{"num_hidden_layers": 11, "hidden_size": 128, "num_attention_heads": 4, "num_key_value_heads": 4, "head_dim": 32, "intermediate_size": 320, "vocab_size": 8192, "hidden_act": "swiglu", "norm": "rmsnorm", "norm_place": "pre", "norm_eps": 1e-06, "positions": "rope", "rope_theta": 3580.0, "rope_fraction": 1.0, "qk_norm": false, "attn_scale": 0.177, "bias": "none", "tie_word_embeddings": false, "parallel_block": false, "init": "uniform", "init_std_qkv": 0.0648, "init_std_o": 0.0, "init_std_up": 0.0648, "init_std_down": 0.0, "optimizer": "adamw", "learning_rate": 0.00177, "beta1": 0.95, "beta2": 0.95, "weight_decay": 0.092, "lr_head": 0.00816, "max_grad_norm": 1.0, "warmup_steps": 340, "schedule": "wsd", "decay_fraction": 1.0, "decay_shape": "pow", "final_lr_fraction": 0.0, "batch_tokens": [8192, 16384, 32768, 65536], "max_seq_len": 256, "doc_mask": false, "train_tokens": 183900000, "max_steps": 6320, "dataset": "wikipedia_en"}
Each number is 128 + 32 x the weight over its row's rms, rounded and kept within 0 to 255. Layers, rows and columns count from 0. Numbers have three digits each. The size before them is the row's rms in percent of the matrix's.

# layer 8 MLP up, 320x128, rms 0.0753, rows 158-194, columns 0-127
101:125100094077106035188098142130198123110164116140124101158138165154150100134181084122101155127138116149147158154126183125105089182112153096142117157117097130104081068091105151120130241084112109120161109123151139139129165114083180140074117134115157163086155161089133153125193126128153126109149117117156136128118121144106210125172175108173171088187102121129154172127154144075136108120118
098:096169141048141081117117147155221158174079163146138106162096088187124086153149096094104125183162132120119154145183156138129108119116157070141152098107133100094179125146098128131128092149178091131128106164160199110131124144163116118076126097106131137107064140109114129191088130109149151139075164034130150139129152126132126086117147096131105098114094095149142138053161106084166080140115
108:168044101133087147168116121140164103134102150113073141162108064170075106114149163099121150136115066133130122093034119166160128143130116147159147151142137114127124089124126126105136158082180121184149183172127060182125082126173154137127165115166146088150181140069114093154125173165124092186120133133142161155069125117132159072098092145105131110114095107135178112152155087165173163150141
098:154136117149134172095098113110141078171135153083109136197160164141099079185139124184107125192143144111183130090128173153135163131162152132090118109105139153143119166067099174126071145113058100101109081165105113126121141159102126156169149143135122132122092076139091074139174111091087131086123133146110083156170134130144169076122139146045137135133082119105166116144165168172103212142071
097:107089114102141057112156107115150089090122100142130119187112107144120136136153148101049126107160148147148110148134145109120095123202112081209148118137061144135130142128166124181139144092172178171186130077159166136153122135135151150095123128091130147147070170104150143142093174085091090081140162156099174121131141152148112200141081161114139070116186127116118170064118145160116058088126
092:068103121130141085115150177150136111108152128105174060144159215100125134113152151150161146113121106095137126137126152150063152114123120115141141139151117102111136124112133204153105129136077145088068147126099058076166179134192124146122165110121120123093117105138128065090173175122164093071156110165104161139139081176119114065144118077117179172109149084113164113111149141183097202130085
103:103166137166132181126158068151177149100129101087103157135108127153196088110152124149062136098151096171088117163080173108121099153118195082175087139122078144086149154116175105104143105091188150151104160105110124125161169116145156154168135101105119111094097094093169136196155146141114080080163130149137166151188161200113087123139156073164130128112129145109124063112101100154108092166120
106:083105076102129198117127159116113088134129104131088067139084135110147154161149121211167157153139160143120159140158119139102140176096119090169137171142130131145126151137172174124098140135132075083159117143093108165077064107116175130075129161143115122174153122123079142158091137153090113161153153107081101172107132147055133158097078132124132098052159142220083124150095122139091173116081
092:120138157128111112165124114119088080147113110128133139122141139195062124141103164135060111110158104105139129157068094163105071146163170172090156158130069144084107082154167129106129076142153166128059082123166127095104130113085142122167161159104087195134163118139145144092121105143105133063143134146125110181064110106152189124060099146111159056147133166150083128136081129177126166087140
101:155102123116111117098125150106136168141158149132090099139080101156140107162069124068109166102137085138159069104142124166129087147231131131123131149115116183121165107086093064153079183116180165126119088092091125156175132069164154118154113131099157083112117130128149157145060140151174153094110123116076084086165087191098090148153100131163151168126101141162157101116156149126105191080136
104:186148157153121154073122119133087128046106151137075066069135175109113130165206128096158175125149129154141075184103138121093102102179147152155144125102153114115153128143050165108113084110135096172165095176124172158120110098130125140084139079136099192137120101071139095150138118117063098125095098126134098151113104164105149139183152099083105133152134166118166104152067091169100099148123
101:154198130199117137148137161081114109100127144152117141110104108175126144084140149121130145130195207132083046130127152150067125146158134134147163143121158092115104092116135130123086084067132097146086112153115084104136148091164130148135133164137107175127150094039165073160121168152096038118141114152116092165172148147089164180132128150168146097099137141102120103152147065132124191127156
104:137144134164147136128133128129212144086094113093132122164131118144087108135097116147077106119180140145181118104146155142052168109152108074093134107105077120129101104147080124186114146071151107082179140086149160114181068151057141112109174129121094162135108144099154174064148132174096131140156130116179070179144165127099138083143101186113071090128107126119159085096083148110079132161152
105:155118124119123169077139132103132157131108158166107100080154126138113112132053102157112105178108160073137155053103158120140156174106133151157112124138173160190090183144110140154106088135091145185200150132093159084088108042098133164112165135149138179111165120170155117167132173138129108190135118133159105120182108116098147146147150071136153133153140138130173074119067147177140094136197
096:143120138186074151053154089108123129063117102142123159115187100187152084087172170143197084134078119138108073155116075120157074171084149105100172133091151072111092096123154108097115097115063103147123042203172134126118077134142088130129142163095114130111165099146126109099138162125142159124123101161105116163193131164134116107178148116130111064106116105135115126115130137119122146141160
098:113142130139082110198094091111184144129155140137104148132138155168130116148126074135149101157155165065183171178145117102134108117085157171105138106157088121128137108106108168159102108121122137130108057141140129180147132190082133159130127183128128104145086101157085143094140143197191137087109104137074168137130152145139158119096156112057089124062174121103085103065107202187129101145166
099:162119151137098135142093186107143142095165182115060152158076156095169133120166153107159145070099114102126118106093100195094181159092138133144122145128072164117117142121136151133159129124091121157141151106097119111086089142139076113135143135180143126167117089132063137154110191097115069173157108139100113126075086157129113123146089137043151173124102094092130179165115108064162086123045
104:087139092115119168139104154109141099128088184161106117147146094111156089117183130108090090108150161123092135120087103154128093133120163186103172162153170128132167173090093118148149135138057062133179139148146148225112205112133104152133135165167158066125114080119109172085162135161118139057129119099086155106078134104097094152172120102129082168182166130119153138113084132177127138089149
108:067102153168177177158116177148091080118131115132094168118088133099197124139136169133105117138176093128086161071129157107125146082127085171088139135158100103097145105102180096131122163153165207107111072091138201131117157107113133193095149146133197057086116097117103178168157138150087133129173115135107117121093136123087120081080090166092133135129134075164160119133100107135142159105146
090:116108099180118093151180161124128085197188104134137102177178162149096126138038103113133144139090135121167110092089187162237105095164122137139111055133127126125140179109139150093085198121147129099083097086175137125137089141119144109118085116108097191162121114098149144068121144142170143152173129126161141070121151093118163124129157159125184104121137139165094107133115149176127112124123
101:102083144124103079119136152150132086126172094206115125098103124154122152169137072107155212094111118113149082166172095134169117096111150111161093115068086166058059198144140107126145103152148183136123106125154170067151130160162099123117152131134094074151096133117139116106128159191109109185161120156108161093187127185156089147117115124121165113195111149158121152157150083166130135145131
097:138090145058191133159153166094107138086158108103134111094104117171157132148107092133105161115127133136118163090092095057122163127106082095078184169178121097174130106137113083172123119093148149145159076117148126104151177088162137139111137116086146115127059132140127112087124081090127088057171145141141172202092155157124162129173109126164141160114113109080103171088117057176081114149150
097:127168113144185150126104076080081118137150128093148092051132155131146157112113087164084079162130099105127200144139073143143151127106114108133188176090118167082086157149054100163152184149218147170104087106121127071106106164141088105116145117138170135155135151073141149064185146133143079104142106124131114124105101155149156131104173099123087119101149099125114158152155133176094097089143
106:108149173128098187149154176161206177185148074142118131095154144115156102110097113094159174157140124129144079126068142082093114135137153173156121129132139107189119140163164123157154068115124117171157103104100198074123158153062126164141167192104131169076143140160132112125130078058066123138147159123129125151183116118110119145192138131124146165065152150164180132132114159137147096147138
100:097144090075193090138069115096142123092107134123136171101150166147157114104108122201157146179097168121079158140176153116118152124131186132085102125132160108152148122134141136124163115175109137145200143152104066143144125162145131170109150132123116163132252124117140135093123169126168096171157134139171151150165117171105137122067098114144156072066119090098130169184116146172119180123170
098:150120092077070183125102154165126162116140079155163094162160106111086079092109126080154099089147135138159117083129132056070119159142165140094140147140183111082128110148161116125177065089121117169138148123123093131175100117069173138178146159119142117077101140151108096117117126171131111079114148183115196118136176173119118101144070088175091120139138157139195098116118079117064158134150
091:169076168101118116101148096137111174082171125093171140196129188106125097116105100130134185135112145114123127183074076179168169087109165162154116192143080090166095112133062113187138099144122095135198178146139167095112124113170160111132082084120138149110161125124088129101160142125098152178128162163140156129146092120119126118170164114107059085177194151116106137137166140136161124159105
100:098123143102090148142168141131185141145105099103158167163132090131105121155210126185151130091097110094115090139096084160150144105136122106102158151195101103121110093084048100123114155120128129178141106187182123129106091127164169131131135141135088093114062184104147111192092144077144115135149100098093117110141163133148187093117188177139132162126046135135117105165132079088190158155097
103:144137161129189111138072128118100133102108127112237057151089102098083127154109137135080106095151167140158140151138062131117156120159113163089150118122089139147059147126088112119116153115111132133159110088121144154139129108141156123106079118120124141146136157157183145090127084143165155135068118115085113123165031136134134097119150002174183165162105100094110122110158146114104092152123
106:080071134132199062104165146051086089143127170181122124091141108120121169145127182142119133143087127115122179153193123102101148105123147143134080116084120130158174105126123112138095097142111109135176115119165146115141062170146056082098100141107144076140144100095141106116177149146141119168164120141171169124089089098119082157131094126098066106128138183112081143107134070202152118084103
106:113072085084111107120062164124124142139121117127074072078173192116070164128116165118123073117120108118182161069152153121133113088156087169135098176111128088144094134091133073159149172157084158151076138160131145167125119070144105141055083172093167143092107104142094098103117125194105115094154173107139133105153115125122180151124139124164072173087174098137132127150108133130130194139145
095:143117114163088179139120104144149104099080130120165163112066120135109122145119083150128121141129099101111060109147098191137114133102065102110135175085101191124119116057153126099167085133112081123141097067137167109129138174065122064094041139192168119136110143139049098139087160098092117100110137118124191171125108112143177113140109131112131176099115124107181106074145090125136095114158
095:166201116100147106095114174115088105123120141092124135102169114170060118112094158107146061114147155135077164149112138153146075107127151102143172126137149150116140153156132199123100215116091117120126129115152132099171152139094162177142060143077154133129115195132149123143150144153118056102138099068103062091177114127201109097101156145148135167168098129188120191123133154145116175132141
106:152089078156124130075165145139129146129159140134150167078153153099092107155158104138158124121113113146172123127062147120106104138110157068095141116186157097110104101132133089233134096044138083119112142135132107170120124184144162161116156104132111131124107160102087143085100106162071097097112151096068119098169103120117121040126079194160097118106098124199119089165152092125135120182129
097:100107115157139163143137157146192083053131097091155170113111147120129112130112109115110093111093145073131106134136174148111147117093117079109110095136035150097120071136066107127126120129087084135112150188180174173144101125161136145143156181095120184134109113107161149088124087106166132082141106094178112179067150176159152102151143092143181161107168171140094137075107119099078101171170
104:148148189086145142149122078148152058152130154118140133141094151114123123028072117151115127121131122082147083066136129168117133190046109195052091152154131159160145095097158146128117155137090126115146208147060103111136131106133088111112175129147145109064133124106117148120160115140164182144125090176170087106113166196172136131083136126133116176120116113134087132151163125114114095144118
091:110058115149156059156194095100018117115096098055146133145097131156166148126158103127097119147077111112117165103128104108148140122082097098199127124084128153088107127119156112158112123155135119107130095164164147082122165185118167103098095084107151124176120112147149065164031147145124144180090102134121141150147144082129087119132083157095156168148149149184140154138143140133119137097092
# layer 8 MLP down (transposed), 320x128, rms 0.0681, rows 158-193, columns 0-127
101:089131124116152154140125137086143097113091110129113137104142150122111150126124125088139185137105105178138128184127160136123056058077183178062114102159078122165155129089118150094124155149130154092105172135179185130141129132160160149087093107111088113118162184100157143115163171112102072129069029158163150086133158063073118169092088089094144118139131138116165175141144114150155133181142
098:083135107080088151107086128123124151134101136072182168119153177125131134080143166077132120142099130089147114170146134132115150034176132117143130132106171131122067134109161126115139140100125090126052081121120126173134142177119132117125114108165154112132188127094137127146086152145126127067106128126101106158107117000095124142143071159118102100073099104111113155147155114120133167210137
112:100079105151170101145157099134096124152087095122088147093128161167150159206131123110129174117134109154163120178095118123133146061160106139146188109142077081075128142141124140114136140186088072120104092136150164154126139150146119133101089104143099105124146125070106121182130074112108092073066107065142123101087118021121127072182123172158145136148143135135124114170060164098153139138094
096:153084146123120174149157126180079148124094121046156142174183171187123094098103122090123114171093157130098114103119104141066097156177145163136028143129108173135131109126107116178095099153133158091129126115058127124138124168155124144131140163137068083131113102110093150124080119126108113137127059116168056168127143166083184152178079118094137096155096094131105100170148129120076135118133
098:143118102139081155096158132034150138121156106129122155100143106119070106065158132089161119057137117091123222110103148114044136130111137171131118079118134128118137108107141104119131131170065146129099114123108163120156202140129146179128109108130164167135139096133123084162120153112077080122142105145154101090121101185179198136116122058160124098116122089148062112145068150142141113185110
099:148101128097068160161132187162165091112171142110146144181094098147162164157139110070166123096038178126139190145163115181148127118106129093175167169119145137122082194114101157142115206119175136120107175144130098106118123121121161099071125152127115129102130085139079101130123096096149105102203085083104155078171068126128154122144134083185071119150124113107085136150143123150110111134124
103:090144086178082126113143032188177118154121158145141112079124125094116091110079112152120105126068175132099129131122080110164140163094073097125154072118112148121139088103136081098143138125146083123161106137134118098119142145130102152098128105043131127148123165166116090106152126154130103159136150149166070183129142225110093150120137148085083163113117116176099082115152152080046149087131
104:103130175141099194091107139177130162067136066136119096078096061119096141120132131132119162171121209162097104136180118127087115183129140126050169104121071072116156155189116182137089128193080112138105115138180140084135150151113135106131071119132152103115108140081128149120140127099108134141148111127187126155174122127167140201145114097116150122101170181097113101105136111129197097117107
095:093123166099134135108138045133171134081126103116150108195144105128186112132166135116130137090122133160147108149083217103106144080101104131116102137161070113152135104108128168129039129174143105102106118107187165125106120088138095049126132048084091151120109123133171143073104126106146147097118182069122118169138145081039175107137117149142092102091095121132132147146077130109122108127123
107:091125108131162171080122111110148098103151170104152135165099148104100154151117143114139057130132146120122160138099145143088141100103142150159129100183105111131123087083079119165173151120171130089120119177194116112106108137102161177132132190152127135134064141129086111097096083140087076028113140147057101172113130086161101137154126078147130194199152104132076129142105120170180148169182
096:151134130161142118147127080134148117064124160163124153139083123170127098232105143108161107140099157162125106136114117179133125161243111151150171116125107121139107112125118127119153122137122100099164144129086121128082148133098170180114156112118154144086145186181149162106121096087175167116168113104165185116206091109156125128088079167052104135178109162124133116152175117099109099063098
104:147138123118192132139119138153085165104123171160069162184144105125171106101165137166093130133059139052088138158143142109116187106107141103137125133176161156100175090157187105126128079101193092192075125091116122187124140135184083150118085164177106145088142114122152097107116137142154118088147132164120122130107132113100212107120123086184112094091106146105118120127199192146120148121136
106:139125119109189134074078099103136105159138153096145082147142177117130052157085097175084176150128099144104120137164123129164108104076094105108094171122101127129096144149060106154111110084118180099126171137108144097091073113050113136171158120080062094060104136072136161161085108162122200153122067142094163103149167138154126146124128139145145126150102104148159122073153095132177145141104
103:107111114129145165112176149143113140088111158046116161082131165150089153132124128128135211108090125112105120091151142156131142132116194100105117104130139139166079077082110097150140111185093173182182147086166142100187109088122150119061169123166116126124152093149163135078110107145135163120145213179136131060192101093161099138106180108154119111130153137116139073167106107183137094125109
099:137134110153108157144079121072178111134088151111151140086133144139141126115158155131064118153128118082104128141131113150165105097143055162093165091133107148165076122079175153104161099125142100174108031170094190080099134074150129100157090153078087099134086075160099103140103145137135146144102065105141097150155107188117155110144134095055177121104133105143107056178155122090140126128107
097:141074105126066071105122127115104132120152112088096157100127111165138146088092199092128108171108156113193114135146168120133104103215166108187107167164125135162142154076111126131105139118136165169105156078116117120117152075131109107165087111114123127108146099127180135090066126119126202151144032117112083129175152025123114105152121111115134124107112063079121116176130108135114105119112
094:123148148166132151109111120157121115136113112106202135118083097114138165156103155129067184095110109079155109068133159183127123119075175118115095189111107097100112068121090090109159113119152099113169159093028116097173060157139163123102129111185132151176094142176131094115083130148160089153169131120151112062133160140127142197141140098125117123088092093090155136127156153054113104120107
103:155112138103134135111170102156153179121162159204110174136167152127122140216138142107178141130185184094149184146152135092117141094109106152147171131067073100126134142113165123160088126093146177147146134131151096112080069081135195157069178163133086154131157080116144104173101144153101137152128183086177115098143176107162088111129128153149170093103128118146135097162172136178087154138162
105:120157106150131166087113101068138133196134179116127153112074140107154114087081167091109112106131125145131142106156137109145115089051115142083136109088120126135117123132092145137108110173126146149056089156080153082119114092123138097128140139125158089106069120144147168119090074028092103088138113164145126170136126120090152106061069134060044141086158105171113076144151123186111127134135
096:184138128189148117083148138096142194127117168105122123131158108102090141145149112126132119130137114142145130133154104181113133065140127121088108156147144108183099119159125096120129118110082118141114122161170111101141116142120169112104133183109120133119164113165110115111168177152159051225172089099097094139151106000109118078072119157142139120161094126082132132135122116157131123193189
106:156122183104133217161093112092133175119082093121127089147136131117124103106165072152142080151177131136166145104115127070109086142196144144159094185139109181168182107149155095082113082108160149192107120107098121137096087080137124148122104139103168131118116082140113110125109162100101151118064079128142133163166184123136149070141118132136065066099139127104134122107060106168088070136132
095:118143134114111097101161231188110162133053106135135122132118125176147117142127099100145117171122071105090136078134098141115095135190127109177088153155146147117126140105146113202131153161099153149096140124135108112143094123162091107158143115142129148118126105115133150093121188140195136062102217112123085089164101163097166107208068099148149149140160088171145133120086162076101092161120
099:130116140139155163050177158075063130137139096133120114127153155134110190123078126078139105150096087163111125158127158162122109134120100122115105110111136124111123150132089163093132167182184112110162178130154102122130129130105115141143154100167156110165085115145038105203117095184113123135115080139130088142170106050152106086086132185088072106078153034105146142132094119105159106139164
104:168152174112170177110092094108146118194113101118112133124155115107127126148092129075161179065134150085164133064145193119134097135082149122165156084145082110114124154086105071138148146170145161149085072125117113097084142157115159187140184113168130107128126165118119095144173073085146081134180119152105169124116100155096105162081078154094090116135111108183190133109102122105170176120180
102:167122144061086110101096121187123131063141147091154103153108101112085111167094159129092189086104148158140148090131151132097084139164180144110130166143163127086073177137160105164158178119131156144058165114097131125175094141075099150180054071142162164119125137145109131078110099128108129130134123131102118057131130135093106130151115130142126083127136211133115122043151116191099150153120
096:099103149137135097087107063034102114075130172174128115129117142127172126096153109176100129137163063114114102158143114126162203130162082117153159053141186161166144142121133136080148121157165076145172140127120143146089136151164129095100168159121123146156124156140129128136155092149079096125153128199121104174120145145180119074189096108091135177085123066109145165123191137154168158144131
089:126133119174152113161142111141127149140109155073149164075111096077130116072136138141161135122182143140122166137103146144186143115143072130078140181134164141153144155141104161101093144122102098128082074103085120084112095162132110059149132133132127133182105157143129092159067174083043119050091118180146180119093136156194169104119112093125064151115116134125160178128092105090113129059161
096:040175111098139159073147096187096085119152106132121126137172150137158124112100073159130127118205121166133119124128158114158111195156174089087094110067121102128101130121148128106128094150181141102112176100113186127108124055116126140100111117112142144107103130119047138119118135132135133044178112119145140102148024168187116158114151093156102177153136132120109149100121104068153131125122
105:087145136133086131167139151130172136120170044081081152097126127083097113179160113140170167143164112168125121108177103141120123139116154096090132180131076136103132112127132169174165092098066173169127177171135079199156102147165174146136103159106122152124105141107115153090155146126136129151109070167140123119132141120146163215131194125151154089093160150124145153055094130167099096192169
103:116133142191135129168163067194176152140101068097169093124070133171145096066108125039123153169118158133157141129188091112074114200122190112109110137125140138150086135128134104131165110114121134154139167171159107134094148156127127138105101146097146144083153159111157168131076146174128131108139103068127105142107094205141158118117163121106118181122131165103143079194119126106105100072171
104:161091107116150108110098112150130143156127149136181119063163135161117150085109122167196171121095096117155174111117167131067118094083089158096142105166117143171114113127097084121151166183130092190136178105121108134180135087103154124142066165112156131052159092128125127099117144151143106075120115108109106064156043092182119120173101158135126093190091129095132178161122127084090138087155
096:115129214162180158116168035139106106103125124119132108105137156091133105190141166078064138090176190188137145158056171121174177171135131108112146104132136127121105157157145116090092152080116165117142098151147155131156117185156111144049139130107082080113127108134150170159203130115131118098127123135136115139181122205160119100107139138142122104113130112143126117105156113099161159086072
097:169119112173147112137122145179136165170140104142071111149078130070178121084212130116175126116123075126185079114144146093157152094129142172152137117118107139156124123113090114124144158132124103136140133164173118097167100141132126188064186151156104152089177156126102142100189147114094094147132058149127101186141108037146107120129121167092142131129200059083117122085129101109133138179151
107:175129118137168140103097056145174134115154131193122126132161165067121161131086094116109152102117121146147130124074163130154101146139145103159191056112146118164105135126168092129183109083166099111125140144140100185157175099126164185141083075195128128082113170129055083155144093072116029112113134109160142119138102165166125113126079133154107135122092173180126151130095088107101131118134
101:088083092134080150161111082150150108072146136103132175074144154149147095144137169179077131112138129133108159171102092153195180137131097077124167167180071108067081114139169125120117095103071085116141085107175138170134129125142125142093078128113105122185099070097100111112154102104120120089155133106160167110070113130083152126187076080104157133138152081169183125152112142108186119128121
104:075113100154079151072142175121158139076131119106159129113111183134133170177132127104103114113049133166130151198111111144142125082160138073133128091165096087099115169124148089124099136127116132105113072131184121155146131139107115126200071112130126173153109152146124120147135112123087081115129147078161168132130078008103154153174155130103072107145140178154174146147049097132111119123114
# layer 8 MLP gate, 320x128, rms 0.0838, rows 159-194, columns 0-127
096:164176116127083144095063146082132120051118148127127176139092136094133125110143104103157139141096154157146115104131090125124146162108134122053095105117111228122136105099125100125162172172121147212100103092105131144100091150143106167198138140106115102105155113113085134113109206142086062104145087104134165178178113168126146137128121083183125146090094152165123059162127159112108123122074
107:136102136179146158143134119166122151076164173089102095145158168148192110142110065084104130081103126126109136133182138148159138108155145132103144133172095126075108071167122069067106110179094083071082035158183157122121073098129096153135123109143128139188130086098165068164115119157121117087089127069135113162142147102109120098133107110145126121128123130176077124184102115105152140095182
094:144101140137122083170179156140097143157095160127159093184080133110136145118209168111055148133118147122121108125139171136054116126149132139168109140114096064099179125147149075178196182134138128110140116067130132180162110105105134146099128204165129121150120137123119111153156109150131154086167150097084119072112068096130169109111168135116137091160141159129204121147135139092124162036151
095:135179195089176122154160178181089167123153107135123162114132131032115121118138139089102148135135143121148169076211122095118093102098130201113092138075110140100128158169136058107159157197154144112120171107079142079127102145146164081100168102146139135127111175156137123125120133171124149167140096148097104140101068152142148162151120126108113143150110080101116111190162102081158060132114
109:171132109121102162138133169077134151143110148115128113101040111113143155116146167117111130087127102145131108096120064146123137110157138100103072163099127128083080129128131075119120156117182046106139149117093135132089130179102099177172083161153150156102169118180092125167096115129171094206123099137124138118140106068091129183186149127112157071136043132161124099131156063087124066133110
106:162108126063096173171106121137127108123119129113128081152154157099130140118115119121078151103180101079098120094101186149136191135085163118132167133149117181143142114185155142138192113110118055140132109147107111122124080095193147111124135108151111072149125090126090153165098148160202133084081099130133174087210114161085095127117081095111162116128131065144116146145183186133070113176105
101:090134121219155105149088151118067086094162110097090131152120147174128137133074088112124127145109156174050121154120084186164096159131125146092116173119098173127124094132140147134106108095137071071131092099152175157141129178122102123129096106149151146139150104157094099145088099129145108133145072160078122134159100099060137184112098077120126111171099151111070190149140095142099111130038
096:048097081199154120125154177072110116175092190112117161107119156125140167147169081150123138074111072131149127141130118109132094087141142139148167115085176092111103147119141060120099085102139127119115121079093156146123143117184092153050105155158111165091225123169137153175113188141137135157149164122133143079116142098123171122140087181145152115110155099169089155161122132166133147086119
109:163062101118112156157130155117111085074092136118119149069114114116132145136101132174102167170083163144149120125154108151104161115135091103130139191117149120169082097135132129146103110127175153118093119157136142139086151101117106074129125146136147114135159125080148182203109176136105127180235083100108090079143123115081102088128100187145182138107177046085150180120139155172085105099111
101:088126081173142134181143099095156112088116172142137074142106170109131132129136100167079094133162099130093084183182129123144130119145098109112135132119145130065146082159167110132178104132126132122172117153143114139156102141149114122155105179172095085237154042105092113141153124107125158068108098127100077127052098068154189115181104077143070141129089101109096163135107129148134129143140
104:091148148144144132114136153093111144145085221099119116125104163112155106097188062145121101105046089138113193138141126119148139088091123082105108133152127092067100108193127103134209156153125091143140140125164147090122117167155115105119114086128097076194095142173088162108100080098151120131129092080131136118103082074148102110127111050079165090144111122152131115106090157097101114151077
115:140154124153121158178103143099116087111127098132170142150133194148161134116138131068150143147136118114148075160123121138098163106143156066132149116084048118101065102088110153131140208167106059107152126096185061122132086144091145167138107218137105145146140119132069151117116145113162080173193135085084058145154168097086126127136088170108138110106158111147104095103142140120117129150082
107:112158053103142146128168122098128161033106165115172132066094127098157126130144068096137152123062097153105140122120103158104118061150111103126211136125123085093088127161132067128186153143088113090153166101155100110136129135139156116198069093128099138188122146123148099136152079067148145118105136114139137122157143092129120117145143123126104047132136132132100163143145074032136123138109
099:136175130151127124109087146104112123162080158110115119111050189106149123126123095049067139102104086119122129112156200132180178131122114110168085127107108152094140089132092112101129137172114161131159198068118139072150103075169157132134103145125101165169172087118130129206068171091083146112134135082110149122113113069091109126120170079063144155140139103149179145115107141117149149121172
101:142126139137071140134135113082069116099111209144145148129135163118210135087130163111163084167120151109114105116086079101104073096092154116134090138172102069094168129108128079149142128097161101131076159097173111188126134168099120135117092155142136147145060159210094126144184165075111120109101147116114186123114150127137115084108118098152129090120195172168193145114177130094102123103116
096:139137083108152146090157143139102147101138142107204059080074130153096144086108099148103144145141115119103094121144151111098142084176182078071132151078142112089097097127150122134151134117187154095097161033138112082169133092195105149174081111127123193146156146148112115110122070134160162169101121135134120114179139102132158145119190131148129091105172097132171055104141129135072155107156
107:108131129114095178150091161107111145123150108051146067174121137141140108101195115157105098150151094074140141066097100122211186148120118136153154185095114138077167089115154116133139189179075115107144188121161144137139209143124118142158110109140142117117127055165085160092141120112140108098139111082130128091073124090116139118168151153046128149113184135163149108097101145123086100124156
107:148164077114082144181123171160156134110120137130180105123110185127143120120134124177089135107123110061103113136149163129062103172116161129145154099126132084121099142132125154131133125147077143132144121139153095058094102167100091113136125123093125184121122053157151069105092148092066126150077100127138062102170128124117153147207141160085140095060107211061131112087133161097154096166135
094:136111096212155158112187117097106071052100167105082115141129153108111136120155121130098122148137078183147101116102102166144091139123097153087161148149167158117114133130140099175174113125145073108157172086097120096080105193133107107193142140111104107106099126158086083101113143182139089070118096144081082094108120145097139119192136131142124168120164100107127213155112129168058120121089
101:162132190089184078169132131140092153122145124152097095118134124121181162131113058177132155154129101165117109116105120186134117161136124140145098109149098099129099126122180074153086133096177195102168163136107146077173073137177148178149092080109136170121174097118125134131116141131151144159126112082092123106199062039194140128087136110146127115156100107145114131152147083134123112154206
094:106171087132134180101124137145158163056099148116124153086084072172125083144147083083142163097127120088106145111104137143166170092156119192095168149089141131068127102131102117057172084147158152128098081111147085121094076094176066175148121130117086136168134123187088146098074168162142101120105112068125143136176165125145089132106152133126129148095191133197124123170150107136116135150091
099:137102102105095183121133138130115127087131105133141098126146113090092202074086190147166091135084056102118069074106145143113124114132125108094101118127133089136110105120172110087160094145129075102158126042097122105089095123117136133175076153139079156112156148216073101112136118153158127167175157112173106111113116095100135208135080137166111099132166145108137109196187104128128124113101
105:095119125210125130130143143089106138159126149088085085121111095169158105101160145146145084126147093107094184128166137097138160124124150174098131176096150118055109080148140089164147109083110112105070097178162128132151100106104120140102110148140093165176178070118158070181125102197138147107198119111085040107103121123149125104174120099107138064181108104119195134140108121156134124141160
092:112110162104127204141110134143106157103063111124135068144099094063124173101123180160140149158122046086076153123129112093145182111130147169131097153137142155137131147128164114135099152116107116113098138103094124114084148140151133128148010105140080133137100131137121117074117109176141148137143115105139165129119108063142163128123191137072147193081131174127090098180156075116149084160065
092:172147155116129109126165145080038111103083125139168073094149167124118152132137137099083173144148171190139158153134138045177161139151161129215105141094195177099164186125154072114178114143145175105092119136130190122151121127149125103134129105148110099191159122111079134126156159147114130113144095142146137052100135126143170140106133132104098104083130129129129215116121093116154167098139
091:154149133165151162132162152143090101110131090142101140102129136102123159154150136073145150145123132122182103141163198107100147111161077162172129151170143139087135040110132166112095101173125130159056099148109124091145140142150090104131140141133066104229145091121164104159079169083064152102122134119136091143126143086117178101107073079142132186080174146095159119145163068138126120072140
093:083104105116088140103159168056119094115129128100099214108160130178098079157102113154111143126153141127099190165097085138121133094102174097137076094121099104161101168142167117135143114072140116150145065115220089126135108176118088147101134132093081111073101137155162129119077134136090164099170107090150146123161128104083106128127127093110148116158136170098107185090119152172097065189097
101:134113094158163124134115144072115139134047090096138121078198146129160119140098098103127172124086120129120169098117110098083134092138097074086152142184146099130042126192123105089140123166102133157089113140189098123123122123133141126153108134189159155175208132186111092139099087167105051136168155114098081098125114150126177083130101132135112106104085125128078129125116099118130069135190
106:151103068049160163127158168055144103141132169153175091072137103077074121115120124111090087073106110106136120164144154173108154123143184118119074142136120178099111145158111155159128155158089128169139174129169169115141124149078116144159139167114098082139148165135091117098146127143046107183160107062140121084118096116166056165137090132103140125093123124157132197127148128123171137078136
105:140068134132092126115098124049159176104120150146118078163180197149140170080178158103110094142124082121139122124145156084197183076136103131172115140126115074108087087155169088130144148128103108166146092113121184128114122091131068123112065140085138143160099059144138101153123093114092071094191141092101146120180131090114155172151195130092128139109191153159130131134118131122113139153142
087:116111079168174146130109074130107059127095135119051145121172169094155145136077134140102067122144204117129144150100146139108208103076163122075122100145175114092115073145207113104162149097128151105210074163159144100170099126163090125138102124132130142171115109121138127081141156099151152133178161131142096145113109126152143131091157106080136035123115107178145165131107116131103153129130
086:089124101118205213103098118147151116106167188108129156102116093132119158140082105140143060165110076163078128177072115144171132156134155154130164134136105180141141088129150129125152106168138083163097106112176102183141094081106113115124152133083110117240150133191093124134141143148126047100164151148117118149135087125093122151119131150091186132116150127111059116163137109121141138112078
097:136094070127113097115152172082118135140138101076128181094100081153066112125134140109162142139082140070140172154141077125148127111075125087101098132154126120132089117095124104191183074130133153183135155110167124115141074125122143129154142103144079154151158084208133125160076152122122162093203140138159074093106125085132113117128105182155153085191073109130190127139096117171121060132104
103:098102132149105121099108124119105132130120114141096125109120102133101094106140145147130153149134084149118100155086098170218148112125121140122177223048122106108163072141170146114141088114160077142181124088093118150101164167162070141154102132159100132168151070116085133141146161097162108133106074154137139155152118090140141136165146086078145034134107052203140099182147122092117141102153
114:113149081168085183120149189100112159063109122081146148164165167118153130177155099113105117151073133139107141164073117120140144072159100065169179101102104094097102104136145114114140131120120111114131107084213115141083106178115105155166090153120078157180110129175125122143098146075114069106145149052106153104139115055119138175169169058107160127131136135146145100116119080128098116110152
089:198170126167095153110075152165143155091101187155124088131084107048131157056156123119102185054116145091159042137096134126131142129153145121153120114131151060143136140147102143132164149060132105158160183108103141047142111096177075147115126080160115095131105153165135103105153156099164096138137121160100168085162115143108120150163181111143087072113112125090120094141139147119109120114138